python train.py --parallel_block=false --beta1=0.9 --max_seq_len=1024 --doc_mask=true
Each number is 128 + 32 x the weight over its row's rms, rounded and kept within 0 to 255. Layers, rows and columns count from 0. Numbers have three digits each. The size before them is the row's rms in percent of the matrix's.

# layer 7 attention output, 128x128, rms 0.222, rows 0-108, columns 0-127
107:140138057133118080141083114179123123094096146000092235110163108096204139164100181151157107114137163163141126137113144147118138114131143128155105112135068109152109113115096133093111099130141115117099131129147137135187135132160079137127105152130105129173125130149102137134117151162088133126096127127141150132150198113157099182120133134136123122076111201141105118137156164107166079196084
103:182201157135060086112162177059176157106119117080087094081160157148078080115162172209207112104170140145102136143110130130101112126125103161106101118138117143089123123091144091108144121145142114136137120127154135072149117160175095134130114165130137147136150140110099114112069124125118128105155066145078172150094115100173105081116105146075086130161090108098117110051177127161143154077164
095:164151138150097184118138122114149109159105135105136089134064142145130150089119138118130040199063122139161173162109099118143176137185118164117156127139113087126124111170158114164124127111135136174123186056076187168130145150145075108126142099124149144118130160185146153123127159150131141095146180137079117118140117151094108138185138200164121175092186205146129156171070142165107177143105
094:095108178131151094103134206072069143146137102131090118184206101093152132136097100062139124116120114119129165152135103080124147151137129159105120078147126104066100088110088120112095176098091093116108170101135116145177142184112121081092093072136092136090154162145125084138128170140145132130143174215099196181125129134119103110124152146174142167116108119115171165158133112062149120074114
102:078162154106205196119153188058248113166119100117155185114084118176136164204144187174098088146084135112145169108096152124113138115128175149126083129166124158135129102127106137106117168137086088107157125148121130153119152124165120086138121132114139123111105124079121135121137138108134158148147110116175170170124173130131199142094156167129148157109132074174088089144089137173117166127137
101:201152107122058105182096111169192118167131052105145108070126137080145198155124082155121179154056140120104140085094108130117140108129121112162112143143078146109123109126144085128091120139140130117137117188135129112152148135039190156173155173114107143110164091146127162111128159120154122132101111133156148103192102174135137115128130107146185099135146128157202073069154119176110104098131
110:096169085053140146109074103124128119101128142204054095195144159168158127115103176141148168066061123136156130162100110095119117133136121089150144133071113141087137113120134117099126058111114156164128100090095182066159117123124066188135149142131110158125119149171115169143150142176148119160114112166163079115145116121154201127130156077145151193084126076116134128154162131110099164100146
103:110039129133153071123122067135140150033129049102189158145120133051159150129167080095118165184196156139082121113116137126138154116084115096105121134129111118140141092140148134109168155092136125117131131141185161079128071162174122149116123121151132140122154162125113150109085145112109104157100124056091127060146154123168111175087080114104133111137081166148141119114097115132104080181084
108:071155154075078165128142082084246159122195100154137183149097114114121112185109090171193161145141122087164098110142126126167111111155140115143132145097121097132105163153123169140077146121127140137106072145117073172128119126155171102124086159152150122112115101126154143132129134162121166040134057139130107111148137103153112107153129161130114148125087169101038103166150123184160133103141
112:069118145166162114196029142146089057083181058128144163109195177166067056079158120116140144111092158150126086095148104135114142144145114147142149122134129107154129148114143096116126123155137145124154123129159109153094131115100104146123126114107150141144124095139123113156126121170073121107115139116081063119181055078177142056112120142107114131138070134086160144106137174097089093174131
099:166140099152138142151104160047044255156130104132081123101139137212178096089175150136147157110132126098140142165165156095134094168112161136125121130146158147116151154141133164124090103174111144165207112117089095175153124136125109103075108118127155082112130087112113117117153093150144109102169046115119154139134105150136192153100117121126154108105125108118160178165121118144148134152177
093:118126147140022087215173217077069104117119118101181195140122088137188127086121103100145088074095132139134124139171098123122120127122128103183136143154119152157121158120116135148103156093157096091110186126132145175102141153124132114121116105134148130181183129150128099140143134170070123123105091146143130144169071131094070120148062179145094125127093179120100112106117070133163147140120
090:137141082123155169128082116129128151099085108171156172161127099107076151130202135203132105117150134137112127106161102166117127103137160109129162150141052141152140147145119145109068083150095096142108133091146151161090103101087117144171161146201149190138099127157081108133140164117125089097132090140122138124144121140122152145147080098112149152189153129052158192135125176129139018199152
099:065153063107139072060129146085146158161136200129183076188118122094186146107120156110071078135162111150130161114163112174168151126177093152132124135143113124118085149115128183129128109097115189130153157112122143167114135105109098110117128156129177126180117137139072150150163192169149166122110154086163169158143175095073113116145122152138094107155135102194069096171118150091140165126096
108:087173103143118128157157130155079236142117037102161132138085161136173115114160086146115120109109106118119169135148136141129109101130120100153096115146193087160134169134104165120120113119129134178087121130166141090128168129167037148164162159097106107168108191107118165076196131122153122168148092124077134114131089112098128151164095113093089178098135174106158121183141069139135087146157
095:131121152172145185176053120116094181070078123123082082172183086110129161151160103140154094088074092117131123125123213150121089105117148080119101106131134097149165075168124114160161171084160090111086132147126130159174140152174108094124138103142084103137071140102135075098134091122113150173155100175170124145096164086155193106128096155147096103133111083091133143109195106138103124130114
110:157111180106172037063109088096169075206145136134172158127137201061153176115139138154152131111150096165150100092149127133123120120115127140092119147146157132113119141141134128149113080145126146156125151132135072133104099098116135066136119138144128147133045109136190111104153123059132094132094109139133144126135166078084131108138202148134133100107104108232132063119122153076105104118099
110:197116151164204145156142079094075203051192133146106074184116187091106098105170133043098196157142103153136140118131119116116151167160142093129158113157126158159149147128101121143108141137141096119105132107132122172146107157158115103152116128122078083076120119149128172127130092145110094116108139137080155145065130119151168119119125130150147114089157094103173143099087068173114085102184
094:129154147138116173181104066129138140110123125108075117174150106139099164084151089141199144204123129112121099104113174135185114109128141090137138090110147084167096144135142130157130117133134178076142091118158093142147189118148113086123102171069113070184152213118135113104065084143098135120170149157090162160102124097154098091111121106145085154160120178128149165170202143180158140106082
103:184157097106073113167140142173126121131133151119087150081187045129054160167137129124135191168153119112138126114147139114114124179115143115126127155135137073144074099152151158131131154128154142216137119138073118098087118114125167122093166122122124167077169103106203134101089177105100119169160096149130132107085103118144083152064145145069134111152204172120145179094147122157146152124078
104:145106189116103208189044142157103118114167201143137124150115095172076139094114138040085135073187082069103148145076144144144104127111092097129120111145174132074118119132113111134131139130152132115082100141136170094086137144120187120120177103122095082107142120083173143134100156084158154137092166161167103144130103167112112104080088158152101101140169119084143142140138156164075115127150
103:104069084126168151024036179097125116165112037170161125146160089168128128152133196124074169187089056097159098144157128101138115134109114103142140132145140174147126149146129125149117114122119169129107132122138089135107092119103167123157157126149160143114156155124131104145163178194094106135105104040180095123151156105110129185133103136117145132177131113139115145143112150111078092134147
083:121113107097075145087097139119163163169151099108068123102071101181169105094124073143073092113215142161079148117131142083076176141096132125140150112102112099138095101133131120119153185104154086120126189144178115098102071153155111156116112128095086119095140110092171111176141135070128126174094105036083127092150133183158140126100085152143184102155120096168100126116129149165159123146140
095:053115168173148093124171143113199181105064101133160042086076167099059166090093171210142096098153107141152124123171171091144173142116153110145119131106153133134166153127116155146090149178155119131122174131117111150099104134138122164122129075114119150131133146159145141090137137127099122126125145151110154143122141132109151149143089113097112142123071142117085067091061123114074186205156
090:110169162073178105136133130115157144130056105012120092166119098096157148087142202171089090157172158155149141111116097112122106183149096103116112135131161144119173144082152121116136115171146106069161105103156137113173091101138115138174140095134131105088142099159094169160120109144100091115089135138098134173104191153068157155110119141136125190138149110144174074109110201129127069137146
093:116109171114100051089152124070103190147124189161132167111104101162024154080075169186041151080150126116131106137122128149138107152133101123138160135127115130169153136095121125105146124145065140111148137124140106176139126164097191098148124160144121156104065143167123110106113117145121102094125154095094164066083135189099169118154167130094100146145159087122054119096110148117136085132145
091:214074143060123093180139169173159139036148152139110100144133145177187049137109114118178097168168101143140110173145163099121154126149102142102081105141127102097138139141159116138158118139162141158100171049148126089180116103101104117122158130159078178125121185136160173160109136151144129172123103148150088166114158134125098113083115108105118136137124133097155198154117126158067171101121
109:112135167133066162126103122180087106201162129057189155102096216183046094165082100186103149097098086120165127148149127145120149137134122168134125104154135107122075139108109124094115122114126134175133141122106123102113117122207117132081104094102147124114169188068132131156106103136128122145125127113104086116147042128093131114207134138119102150157125148107117116109132156073187086118145
109:189147185068113139188083153184096189081064205087155144109093107153092140144229093161104192170148153161131107101144127147144144140131132109101126116119139121122104148147125106139138169110159169119088095111163127152083128173120159136154131132123152100130125106168110145145123133083151140175112068131104118151092126152101126139118139062128101180165180164120204102102096163161158124162095
094:134129133201163150080103117096133087115129144176086113209177137138121180156186132168139092094131132133157142126117128115092114133144167089135115109131120162100147111064095095098126175150180087153157166130139128092129110117173129136067141101125092157106188089074163147159083082109125136128187167148123185182070147163137119164118138138137090125138112094170044116126184092130140072084114
105:165168088200114187098136112104195085192145160146098146142124175170122087067085191131167144101052095120140127109116107163142112175114111116127155173144155128136123114125175125156141105145131153207167113092117111205109139183093072127090177147160154119088137095133131161134106066160116122106134130138103128155135109160191188135159171143174133112093103122116096127100142098166120150098144
103:166176169084184189183156142122080113160148189166146063100115158141105110079190151098197171097167155125139129120141150186126120112106125160104126111088130116113105075153136115094124168086139142132105097116084140115112152143164155162144127115166110146123151151151092112113146193080134117132106122157135134188102087137133138096085124084136077150125203111094182138129096148111174172135216
096:123164163089092134176149192088169162132140095115089056152178171120161099236147050119113196114141153166145108111101090082126088132130110135166146116142095130106162164101094147100119116146116129120127118177098152150207099134175080116165131109165125127150138067112048093119109135135106117121152085148081123150113149101123091102120173089107131123123093139144146115142157127140135116043143
085:193134108179142140125089165170127068077151172159227171182132153061161106154187092018116134115137123102114092130124129121160141103128171166095148135113148104126107141161123135141119125095120145131108114092109133105119172114083124121180128195096134155109068104174170092145112174125123109080099116156125089130114113077092073159139130123159131079084135119121157124115098122117140106170068
103:089135075097181175185168217152132124094143175148114192088109104156153181084108143109138199183138142135137132116103138128120113145105116134139165156110139121133172142114157137100136103145116141131147065179142146124130120103120121126085135109113159126129135135172167094126108129140115080162148141124158100124189207122170168167128140152101147177172170153070102167128077143127165220153058
098:146124071118104141063174125136112141148141162066162127188172198169059115073129101167104127172186144154123131094166127113169122159100135118194126131161177143126098134138146104123099121145158114160102117090107034116081169135119124189130102134140149146088116106109140093125200124117180084134143203110065131146098112143122125163125124112115111125177123109111126149179138124155178167104068
101:085154070130140149035093159151107114114080155197128162135167203142175117151174020186097127117173142131127127129121126083127140075105143109127162118110120122120140113137115105131111102164130120094137163115098150045111152127175158163130090132123112181131133153167127129084110081149112131112165123078139039143113108135099133106107097063079092110167137096140104094124124105132163140123073
107:188112132202126095147175166162122159117126095154144173107125144123102131220144165082076143042143135150113073131159155112096120146163140134129129151124174146134115144140139135152120129134133113149158148126107085125105119114146110136069025160054133090135156155062176162094130084152146095151111095125155109175133116113090082147101127170110143063074103124103088126082104098150146081122170
116:041162136098148168141070132168079136190096114176146112113099144058226207083160125126120153163132149146158124148112147159104101121139118148104127134106145114107097111140139155116112129138131131130140116117166079091175079137103124142128100130150087209085160143127152208143093117122106098126098164088149143107146173135121135164159147112126110180107091198119196104159095159069142121112119
095:107149029116071129116185099162076126165193105083123131063098168149153069124094138113070142141166156166150102138129130100141103117127151111119133088141099120165090131121138115152112136133158141087143164112132127148143175066097143142109053193124150107144124098187144109075154120094144138096161125095093170091115092163157066169151209113144191113107136102137158137127102124128174164149157
100:079105063158110111240082158045112200121106123183175131152183101090091159100135094158111170202167106110118132081112119095125151151120082171144139153111106129094104158108119139148075124155105119139133127125106075085147133110121137131120106117144154136112100120186148071139116133141141114140062118117144101133189128095134149166129085127077086100160114159120178158141130150167109107164073
094:142110096146100162149162154144141163074131182153079097101066067146177100115124113056084142129177102131126088132176149100091095130151099179053142134099112137142094151123114130141144101149145092114174166105113103098175106109129125164146064149178137123121166088145086082132124086141096072152163142197162101120139206161115144186123123134130155077138151111135155183117147124172130188159159
107:122112150097147148159140128088084124065183090194162152222076128214099192176084125090084152092218120123141114102116129127176156092163109103095136126132105101128113141122141175160100100143101151129151158098121118158092159099113121135153206165153122135102114148119159146134127137121161136100111084168116113122118114146090126167100098111122143178136171135112071130152065144165176083106165
107:144119108098184118114137150136111156178111110145148199082077077171126138134149149087120048118166175125116152189095085108120092176074099141101108135051149158120158120110166102168160101178114134126073088141128128081072141131078172119147072106087159139150144132161159132139162164110172145104097098123157162114145101133105099119106182124084174170118169164144079117177129098106139160178156
100:111072144102125193111160070177184204129155141111142218056135116156105132151111103118066049050131109104137131128115096140114124140129117119113130121168097113131078148152140096122140139112143144135130066097139168124091096128099097137150121143173137175118163087100108141148168120174155156108127155117155098098107092145110150078137202136081128088170112106189096106146116084169140108174171
108:179102109144103079159092076116156143194193122114109143216129088182206097139229112183113207089147146118139125122126117143099115139150164133155167146141117158147143125106138140118106147120100122133131086158141121107123191123128109138180149170142139153156146085114098082128145146121147122128134079156136179110120109141136176127081095068166118141144094148166139130157205153171093070104126
092:118131171150163080057168135197095109159094109113130099085169086114098070121161187156114077151180147100150108126127145109130159127077195168136091095131122126178164195123138129137095159127168126086166085115115131163140165082133198137084097113067149141119134096134139113123068146166102099095138124111129174101110160142109094159101084149094091129116145096145119107143103147073141110151214
093:161178101159119088145094157074071164132156135131181073083189136064117151051093118083183111094177123103176148146130123143126155137122112142142131101119109100124131078099152186135137148112128132140111152133129068132131159157080145140121184163156113130112123118108132115168102170076122160138094147144093161137144108045129101145138119201083127111105117128055093086094173122080093182152177
094:149195209211127118149116129118107160115074061178101110131159145150039122112054126184126062141178141181122152083143103144113128104189135163112118150158117148075107146101124119103103130114119138145117142110162202151138114097139072114151155116138133112136106072112050102142088144115143134102129133175072160170117118115057120096142097131126125118131129077152123119108138161131162113176128
088:150143127150216212112149121144041064086140129062131152146106147140164120215151083136144156153072166094190139184136100135128126118141114139119153126122081120082147104147073103102107087126091118098137097157115153199169143148128152145158104148155157110169141114123087139164142121204107162106126090105153096178117130090109148129121149126164112176129164135087135102173164142096169116121104
097:105166042119168130180110082116189168047135207079095201110128170049075162105167141083138108139101149116115087148134147109113164115146120110118115124135098109169107120148140136141144130111099189102147148125096155140093113158131086092088090111125125107137162109080117110129128175170126130105104122155129141083141125093138098107133169155137134093120183097083134079147135119173149179212084
109:089089154113134071088229128043113108120164230152172130205108188139126132086130075133129161125180106130093142107147149145119104135101135130139068134144163096124165154183141130144178156110130111137121072146161176103142133150189123102074111095107114147131160154100123148155139129101169129119084151149127100144112129154105093104167150100126119093169144130089091090141112108156164090064110
092:128192085159136151151198122038068201129102091141151100039106136058151149095180141103061128079133102091123095151133132144123137141104135147118138137135150136158113161191134169116154117115051123131114106211095148149119093159146114150189086105090132159151145104099105136061180103112118133113101150129139165100118104094118121118135102101092135095097141091096151097097141116131157155127158
096:061147166121052172116082134137191147128176151176114130176041128148125140120078179080149137157151173120108104139093193099152117129116107129129120151075122134120124105175127128108131149093140115132109136174114096092091137120182183133075083135106135066174152133110148085131191135161165145149120140162172082072115139133144143086147082150157167185152081130146113097134121153189111151082132
108:123147043118076118087101198091039178063088137128111146104172176153132086145134196041018141105141167132104143118107129131106165139099159143138108117166138139143119139099110104124078107116144100176150126124111151081087141091149103130143162125108116116091123088154085124119107108105128169152122107072158108125078131087101121152115096145113160129113149100058181166115114118106141122109122
118:015120187176184164110152174148161087116087187128122157164190047091128147097163079148176088119136056116119140153113101115143093127142086165146119130106161118110073102121144117106144115136143143120121109150127095089113171151130116123103093158102145102125078144117144124166131104111180191115119129158163143151128195146135134078137118165128077095146089131111111099102140112079109127201080
107:141115050096078153102136101104090187162123171071101083136135120164124072199170067078115081150087091106116156136058133176163109129129108122092141096125128117121124111140153123158157173065115147177126093122085151137098122147140172137177125102143133123124161144094115130133162180095122148079151148086132108142043097149148077144130170134133150110120125099108101179180186110157131090119071
117:131039183200175175128094153143143141149132067144049106119087102120127145174093063048161055172197090132128121179130171133118129142112129124129158133118138137111108126155120177126143117163120122149080187082086093131091128146140123106075117126151131138097118129095173088098159111137119136121140092132099146155109123128141123154060118173171156114152097123158165125180086077114077118124109
101:073122146124112136151104151146101052062092112104106133122182141163091156140064217143181138083070130171086104100158181135072177113122110160139133130089104130121137138167119109148146139114147088157119125144135131194178134108131134187122121172105123104141120152145121109112184055129134123175152174174152115112153175148128172068128089165112124139078077112062135128131129112057129143112147
101:223126156154138154000161166109128091091075106182103185150111114136128136166180129075106106179096110132103137141131145131114147141133153083099136133174119147093151107142116125162122123096114132114147100164113198158129101150198081097178154145116121127126116168126173100107157123140122126155093113127111097130073159148153147143168089157103119123130178057196136163084113112104123136104072
101:211149169154154062146076121119128105156174128104152144168102054087152152175151118082178150166169143120134159121136098099138107144148072104143150106108093145099124136118103130120150133162096109099077150135132123170171076132096150123143152121115195074153094066142109103190079146122114124181057110181097170144153167130107065145086100166158135132128149146167096117145168167112095119078119
091:062148105087155132140187220086157122086143159151136113083141084139111198133132124108070062129081121103138165062126120125092117139120121158130164121147118124171089135111118081139124134155210085079130135141171082135073166119101196125126111108109125133099142088165130114174100144076128156161137128139110144104125160147086178130125177173100073129142168136072111093133062089145104140141121
090:092155111113081155179064129114181147204141077161078088125104084152027142123064106134074115171143137122095140088096137129175088135156097116082139140141140121126128088122129078106148126122102155086124116205175133162041140128059163125120133103090155122091121115143113115155076154087118183095096164111124133123131117086173120145147107114100176120166168161148155111121124160158108143118141
100:227096130052103131132078076114138153125112162116149168088077175110112085059158198180050112107164086129147147158141149135154125133145100130136117122144119108130105072100107105098128136140156102109149173083119137092153088128113142109084098129153113131108157140104131158121128071121164111153088100112155171115098108122149104129168127113114077092174208131143128161135118188102094085167198
123:107150135160066122076139183145161206112147131179078077077213156153114071156099058129084119073095064147172130121175153136151124141120155133120089152114138123127149185126122159149123098120106152142112114123098100172134098136128104078094155108148109133150088082122151099118131132159126108117186126093083071116135107102133100079110164117059122071158081097132110173135160093093145144094167
098:101162135082147120097118191077210141161191087101145118191203132215096125148176108172056106161174132111111111144153119171149130148146151150125116143151108159135099111118095113172125157130168126106139103124134064129129097180115200122131116159138097133139144194140128116133110094112153105089120131079097165158170145103094085100108176125086075149141084143108150122111097136162085075107129
100:082106065052156146155049087122137110107113120150118030142232152156121141165105199093042108118110140156105106103126089130091137122124151149141150156098141146170141135143175158107193108123122134105135099139190132119106108088116125142150112171092143146114093133137125098132135106166135111120090146094153141104154139049125117088076120102112151136125103094094163179181128135122075101132107
097:139159133154198180115113162132094185166134127071060109061163115210171141155008091054156107020187165128134147154077140106133120137102123097122123169094101117101175098135135105109162111122106135087128118111147149122151152168136112150152106156136121125145142133130118150106133121149127137133146191171084136152118137153100187149096141128138141117143108116088105109149116123110175147106158
090:120119151112139139155158088117072163160047079137031121071120151103127165157135151135176158167054160129106151094142064107156118073133154115114124165117129180110159139126142126093064131135069148096139080141077175113113133095111139112136129166130143118090104122090094142170151045115119119071121120120142152158125103172154119111088134101130136133071140088170203114139118088146178152096141
089:157150094073122132113113029157214112173155101111109153183161199198116038130163121127180110098173132148087091161162144112139118148144097111141135124091134163152115133130122144167139127124135172128115073114137122110143096141113152155109036138099124078197124177103151132150168122143133127146160125138085144144136104155184097094095171145138164154128107119123163159140173157160122077090139
101:146125156138144121126137118169102064170048062076143109115079133170117133160087144072081163180046074127110105122157175139150114131133120135128206108134140114142121146145162141122113105125110128071146077141076072150108114111136097128159122132102141106157123169055137085084165051154102105124119144135143103065128132150132113145166108127152200182110134148140181131156094109076113099103155
115:099111122147220132093188089056137128207160208103083190142114087204114158144139146152104214075115136164107126080132133127097173116133160127121154129114158117134100160118092122108131123161115114174134161136094158182123131099126128122085128097142160139134105099138107125083133107130129097161135142153099159120106167190100207129102169107118141080137147149169085117180095134156136110084132
088:119124101134111075130157105081156041130170142224168112098084183035102090040124140166118116107118122095149142111142086159145106160122135164062097138132108088112146076075112117118171100127091130110155196139152114131147155150116102084157135138136110138084120052146155111106095141136098149098101131155124078086129084112161075098188110109145128137124175137133132127097103141124130166134154
087:135159122096108114123144120087085109107140219047122139152125031147189126069159174100117127063069155115126111134174104146099096129138158139075138105139099147125135101119145132140156155110119084123162173159120089177069135127088141134138160104129142121147217102093141147151091152069112136159098137153115136096154192190095167138173133155146089134098166167113134143113171147090152158132137
101:098069164132117147166082101143052117111073205151155142187083113119149168165175163144112103073064144154141113103143100063098102119106140124119102101137114109151171132103171107132110111134158073092183127132119140110137149091125106131111168105147105116097156123072188130103164062186111094153157136093191081118108164150069151110169095126139094165161135136115113167138130113071136104181113
094:122084115217192105085177181103093102105099126172180078122118157120195081156186198083189200148141107113129123113092153113119148145103121141119138119112148152134171135112112168138137117125094131134047109132114138155100139163144153135125166088115104098140071094128111128122114150145131092127134117072173132185153118095128137153105104145171138131039129087085141100114101114081125152085176
095:114118134097073053131102190076069125084153109119180144162069177074057138095180154177178130094067122157085139099123159150127111117117144133088106117162167136136116075146130086154179141121138127156107105114141151158103130173145125074177121113146126141078122171154115147085129161127139169136098105123147091175097054151128140162187149086056117140114124115165159108119090134145091127129091
100:143103196185186053133045137110096187138224098125138124111163091120101204117092083107185111137171125110118124110094118094168141143162125129140131127163173130154114172102172112129109129117129135102143106087137121119123091156105127119127114077131143105097106165114114126123137163160170122145098149116098192152164126085099137096100139121188162106221114080165169108168140122133064146128126
103:113016116152089064116172031144108084066174079159109162101141042197143129123102175181127196191067127134103119117087123080135137125131142114133127161118124129129137104117110145116103112157091178141139129181117135149115159117152101145103161140136123110128125107117096102120108144119137139161196140097143078083140168154145164162097105119130125120114149119170137162170134116175105111135181
095:131114133154126061123153094102102150034138153174104183196120119076129109111100090036105108063110102116121152153133094110124125129136135093162102113126122143124120108094100114103105101152056094049101165102098171122153126145112128118158129124112112166123083148140125121140109081179139091089078129182151113099120112152195078124140131136167108087112148122139074179141156034125106118144087
114:152106064115166139187086152147172067161042110154154156148124169152146000061126083054154137113145085122130117114125125129145121138116118095159141126099142109094133151112106118109122130124104117115102132136109171104114149116126131107089120132083173150134102157112135099121136087147131124151129116170144112157190063148205121115142098081163187090129149152141145162183099131083062120161110
083:205054175072132169142092148151192123114058124114150120121122104130088166140150101121153086185139071139179144079159122124151153125120165158178155147158129137136117145138124158151122140119108124101156086116155108125095153105120115079197204180107155190127098135099156111183150109137150190117142081160168139127133149106131075119144103142112140133221160132123109144094104104127090103090067
086:142182129105118118065176126121146138148099117153081102171088167046126095194147072106109153158099116107085125164159099164138104124163167043123097118163112099133119122162159174143118124165157176140138113095130106130139115140089108165108176097117130160149065153105126175111057175146167134124111060144119151078068166120119123070169134109135151161113152121154145126093127096115196098070117
094:088141137108147088134193089096177167095117049105072165073137133070186088048174178121090151132132133113113115182165156111111127156139103114138108129132164117149174143127119133153136147102139134158119201139138166077157109144076070112107137137079115084150073140121181152139135136138134133183087140142109142083094129148181085072078134205112158144120091133136169118128104114147089151147129
105:107095232151104104108117135117121135145051143057081240120171123125142081086132128134153174073136144091099155131086112173152146122148150143124132144127168123112165090084112095137108103127133129120126115158116126092109180144118116098164162097134101144113119117166171120099128097144123109069112119152154127127086107198113174113099097152146093094153077198178116106055175130104118153148097
097:048064070185188122171173110143050109167169108069160109131118140086215148216142059116105122109120134114145150122109077126115140113141140128109075126121141167112167107148160103117140093118133137178132135134149129135146157078120093102164143098091140123142144159151127167203098156106149121112081166080148125147163132112086158155149162097197127139108061130122123140150132100112147106116130
094:167105104080095137236134115126124124123139120174059098130088007164118089111076100114073087168037097139096146138158129133140157116135147117143068145128166112138109141129130119113159139114153095099123149105117107149164152152086100066124110121120095096088098103152099178094138144138110122160115071143150091134130128139146160094095147107182160125125161140159129201147113094172090116125092
117:078231155144181143093145147107074049107153028201100231155077081139085109086121162162128126126170123121125135118124128124131119116129133093143103141123104144141124157114119157096120167083113083173107159126098181144137094110157111145141131132118134117158136137088151126100184152144096137135143120164099140121124098117135171133139069162109128182108139113140099168117116183188176150164119
082:203158133129124105116132166107162127110094174091044170140171140087118112075106117086138145147109147144104149126155147149179114122112114134108148164144131113121114106100049076097157122104131112106150120164197126134073126172114142123072062124032103118108179127139090193115130165115164138138113127114108155152122148187111177115124136154093130084120203114165132117034158126158124110106100
102:074106129141105187030148080209209051143091161092094127112132067125150089063193103168085125188167130137129107122094131124133141132099151105157126090141145105168091149140182121115117129129122135155127133131102165115102132110127142118152143100140123093133082107123149097106140161129131125149157146099164070109068147188124131098118168117174150124181094124149093111138136178114177107175082
114:134138124154115036156133142123174138108151073144116156134140104166157125184193143105200111081070154135114161126106087121105124094114100150146174114124102146079071080148121124094110169102149124182099164112093147088101151136146130166088181085166142112145164082106100051120153165060144140129147086132135119129111102124140132167140137183121147140068103091133148096118137041168086128155082
093:214059197144055146080088161161197126110129217175123100105120161094181150052123107105111139228139160141141164141128088113140161133106140127130126160096117151113156153137080121136089107097145091115067151112119144133156108159088115170129138157108151149136138121183105109129149078141148103154182112091127148105117171111123114097142106125124100081131136150143127156053115123120085148111108
102:120098164117157124042083130140110140091179176109190038173131139162180088117189189086077147195153143091127171157108143148202109157128106169125128124145143113085134136129109082138120164143121156087153110172094135118101145096138204142131118152113136071102152102123087155144144125132150166122112197094189118161108155151102113092100098131128135120133127102135177167153113169155089124119160
133:213150101103228093071084103094111078173131191108092171094160141102108131159078099154194092176127105172106127141142125142132137115096139094125122140155116134157154118135137111153155123100141137099128135174168098130126144175144127158158132126171066138161132128104105177170159124098091119133142194082090148169138142094100153115167170099148161066113169080104107091154158133105137166104064
102:096131107062068087140083202160076097114139133074143155146093075144158127118045112156080159167183090117073149133108152149154118114112117145159121155109161085125186103114135110141186127101145090119124134110118169086171112103140104115125085145144084121149073169138145131135122145118114148101146134059139098140149116175108136175160078137136100138143128154149166138137150225178141166113053
094:179145122189041176117126128150159054141130118237137105152138104101148173072132232119123123121074111125099130090122125147133143125146090146132176172099162162159125155105108122128087118135126137139150084121139129137127137157122148130143139161099144094119145185188070140156100156100097151135163147119191105087118124119140163172112108132137086160088156160117093146055163142158092131077161
108:050081128096115161144152081191048133116131091179185150079116179139136182162135080199155162160069138126146114110120162174117123135131104139140163144097111171145110119150139106135141110111142176151129099101147099142098100073090168181125169159177169135103141101171109132190137126095132177147157142098162064071154087118125170106135138103114124152131093124133204098121098121115172149148149
092:110124065127135103123167116120109067162032091123142146138103125076073142115087127189177118082084128140166123129124159102098116151167103092104138128167169148123096143125168101140166117165133174161177201089135113034114129101143136124135093105117138131091165165117175139067132149118169131170150130197127140155129077130065125178096126073131180149129104122143142120088118140115157160136072
085:187124199225114119144114071179125113156187149141148142128064065097095118127112119110194065113103133129182164159106069128160083155148116174108141149130156128190110146122122138119143091123127128160148124095090093128181153133098080129128094159094186095058134172128099114136143120148121103096204112146109125115115093100101102145182095160149183120092125122108112160129148133162081136145153
086:101091028182130086078140125129163079154176150162168173151125123150200038101074085155159168065153109119115097114117100115143176101134117118117119106136133116109171162102119104131091102156157137145147096173163122130129121087091126147143141129144082133123072070137154126137051115121130143111157110118127094093188100147136164178160101121133118115127065128164058157147161130114128184098140
093:210121100116149072089142088195129156193092114063246072121065146149168128112171146146163133123104126170123129088117143134097090115113101107141153118096121125127136116157104110102141101120174141144132162128138150149124100133160172164128200061121159088160089131161133135132141157118104112159113136141106125098195059095118163191114148091110145122110132143189132088158157133107118095103164
102:059164105117167154128158085128149189154111149096164042133126156100144147096072100176168105148178194148160147111167109084084136120087111158160135134153070155106130120139126141089141164160142126143123129095174152075166118101155166158071097138127178144130213096113111112176143089113149108141198162145095139183150179158115110123167161118124131092116108151093161072148116115137148171158127
109:126165074133109115067222120144092144132058067160145053156123156142138152150120222152246115151138137125145139093104150120122124096111123122124129098131169120097131123141142128140153150121165149128102073167142087110110179087144172127115178125125135124109147153150152097152106073102135168138144167169153102133087149113135104178106074107093131192090101141104111090107155083118146158089157
084:160164176178113181110163194129172094178085108152181127141060139159088169137110099156151102135203189095136122120123128123127120130146097144129123149134104157125154162100102147106152103151119130134115136086111189134148129135110149108171157119091165172131195074173130114133135144187120079100115117185076126128128112153144085159123088103158104139166121144166098087082007128158111156109113
089:057023144146127103129157086133110138148156097178141086150213137124198160130177091148136114092068116139148108181138145141174122161087131152105138132085112118125112081162138117128130153116176132156096124098129082139111103165127150117096084120198094142147144129178076120179133158101132115122170127085119088144099125180106107078117176077131092079140075106119140161112138090101138056142141
093:191053149118070080093159110071120098105126173108215104118138125151114161140090128186125185083074162111114100151137126111100175091139156127155156152121137112122100142219095118121095128160113171149164185136128113161177168143177142135071108126086110173110159190164114188079154118165163133136090163124155150128123116140119127107120129091092138120114117140099096144117125096137073117060148
101:123195059076071161124119097180210125174114167148033129180140170068117145164094139000092052083074124126110137104153120152108120109131145089131081125127143130099089143111118163145102131135124114138143165129157126148143122118149135108097122108105076139126144133131167097115097156102153110133138140156134127092116153150142084144196187108110147117111138091143120129159160091120118107105086
112:142093108086189089186189139089173112076158083124113133017161202156155175136142076141167133230114128104143140159135127135151090124151103110146134129121095141117099092075116141154125097121132123106122137124128107129155112108100156141091110161133146131140141160121106139127174088100143170125128076079100208140182123101171115082137176159118125146156145164155150084148107087148079174122147
104:177086056144092213092127176158122065108117074159095154100089122146144085142155105176122069153225131115119140141106139163091147105145120130097125129114081135125118098100129116160138124125151120130122102111153196186159083152137126111172140150196090149170134135168126140160090162118100178074135101085138127131128144132178136206135099126092116122112114118151137218120132143170145139162158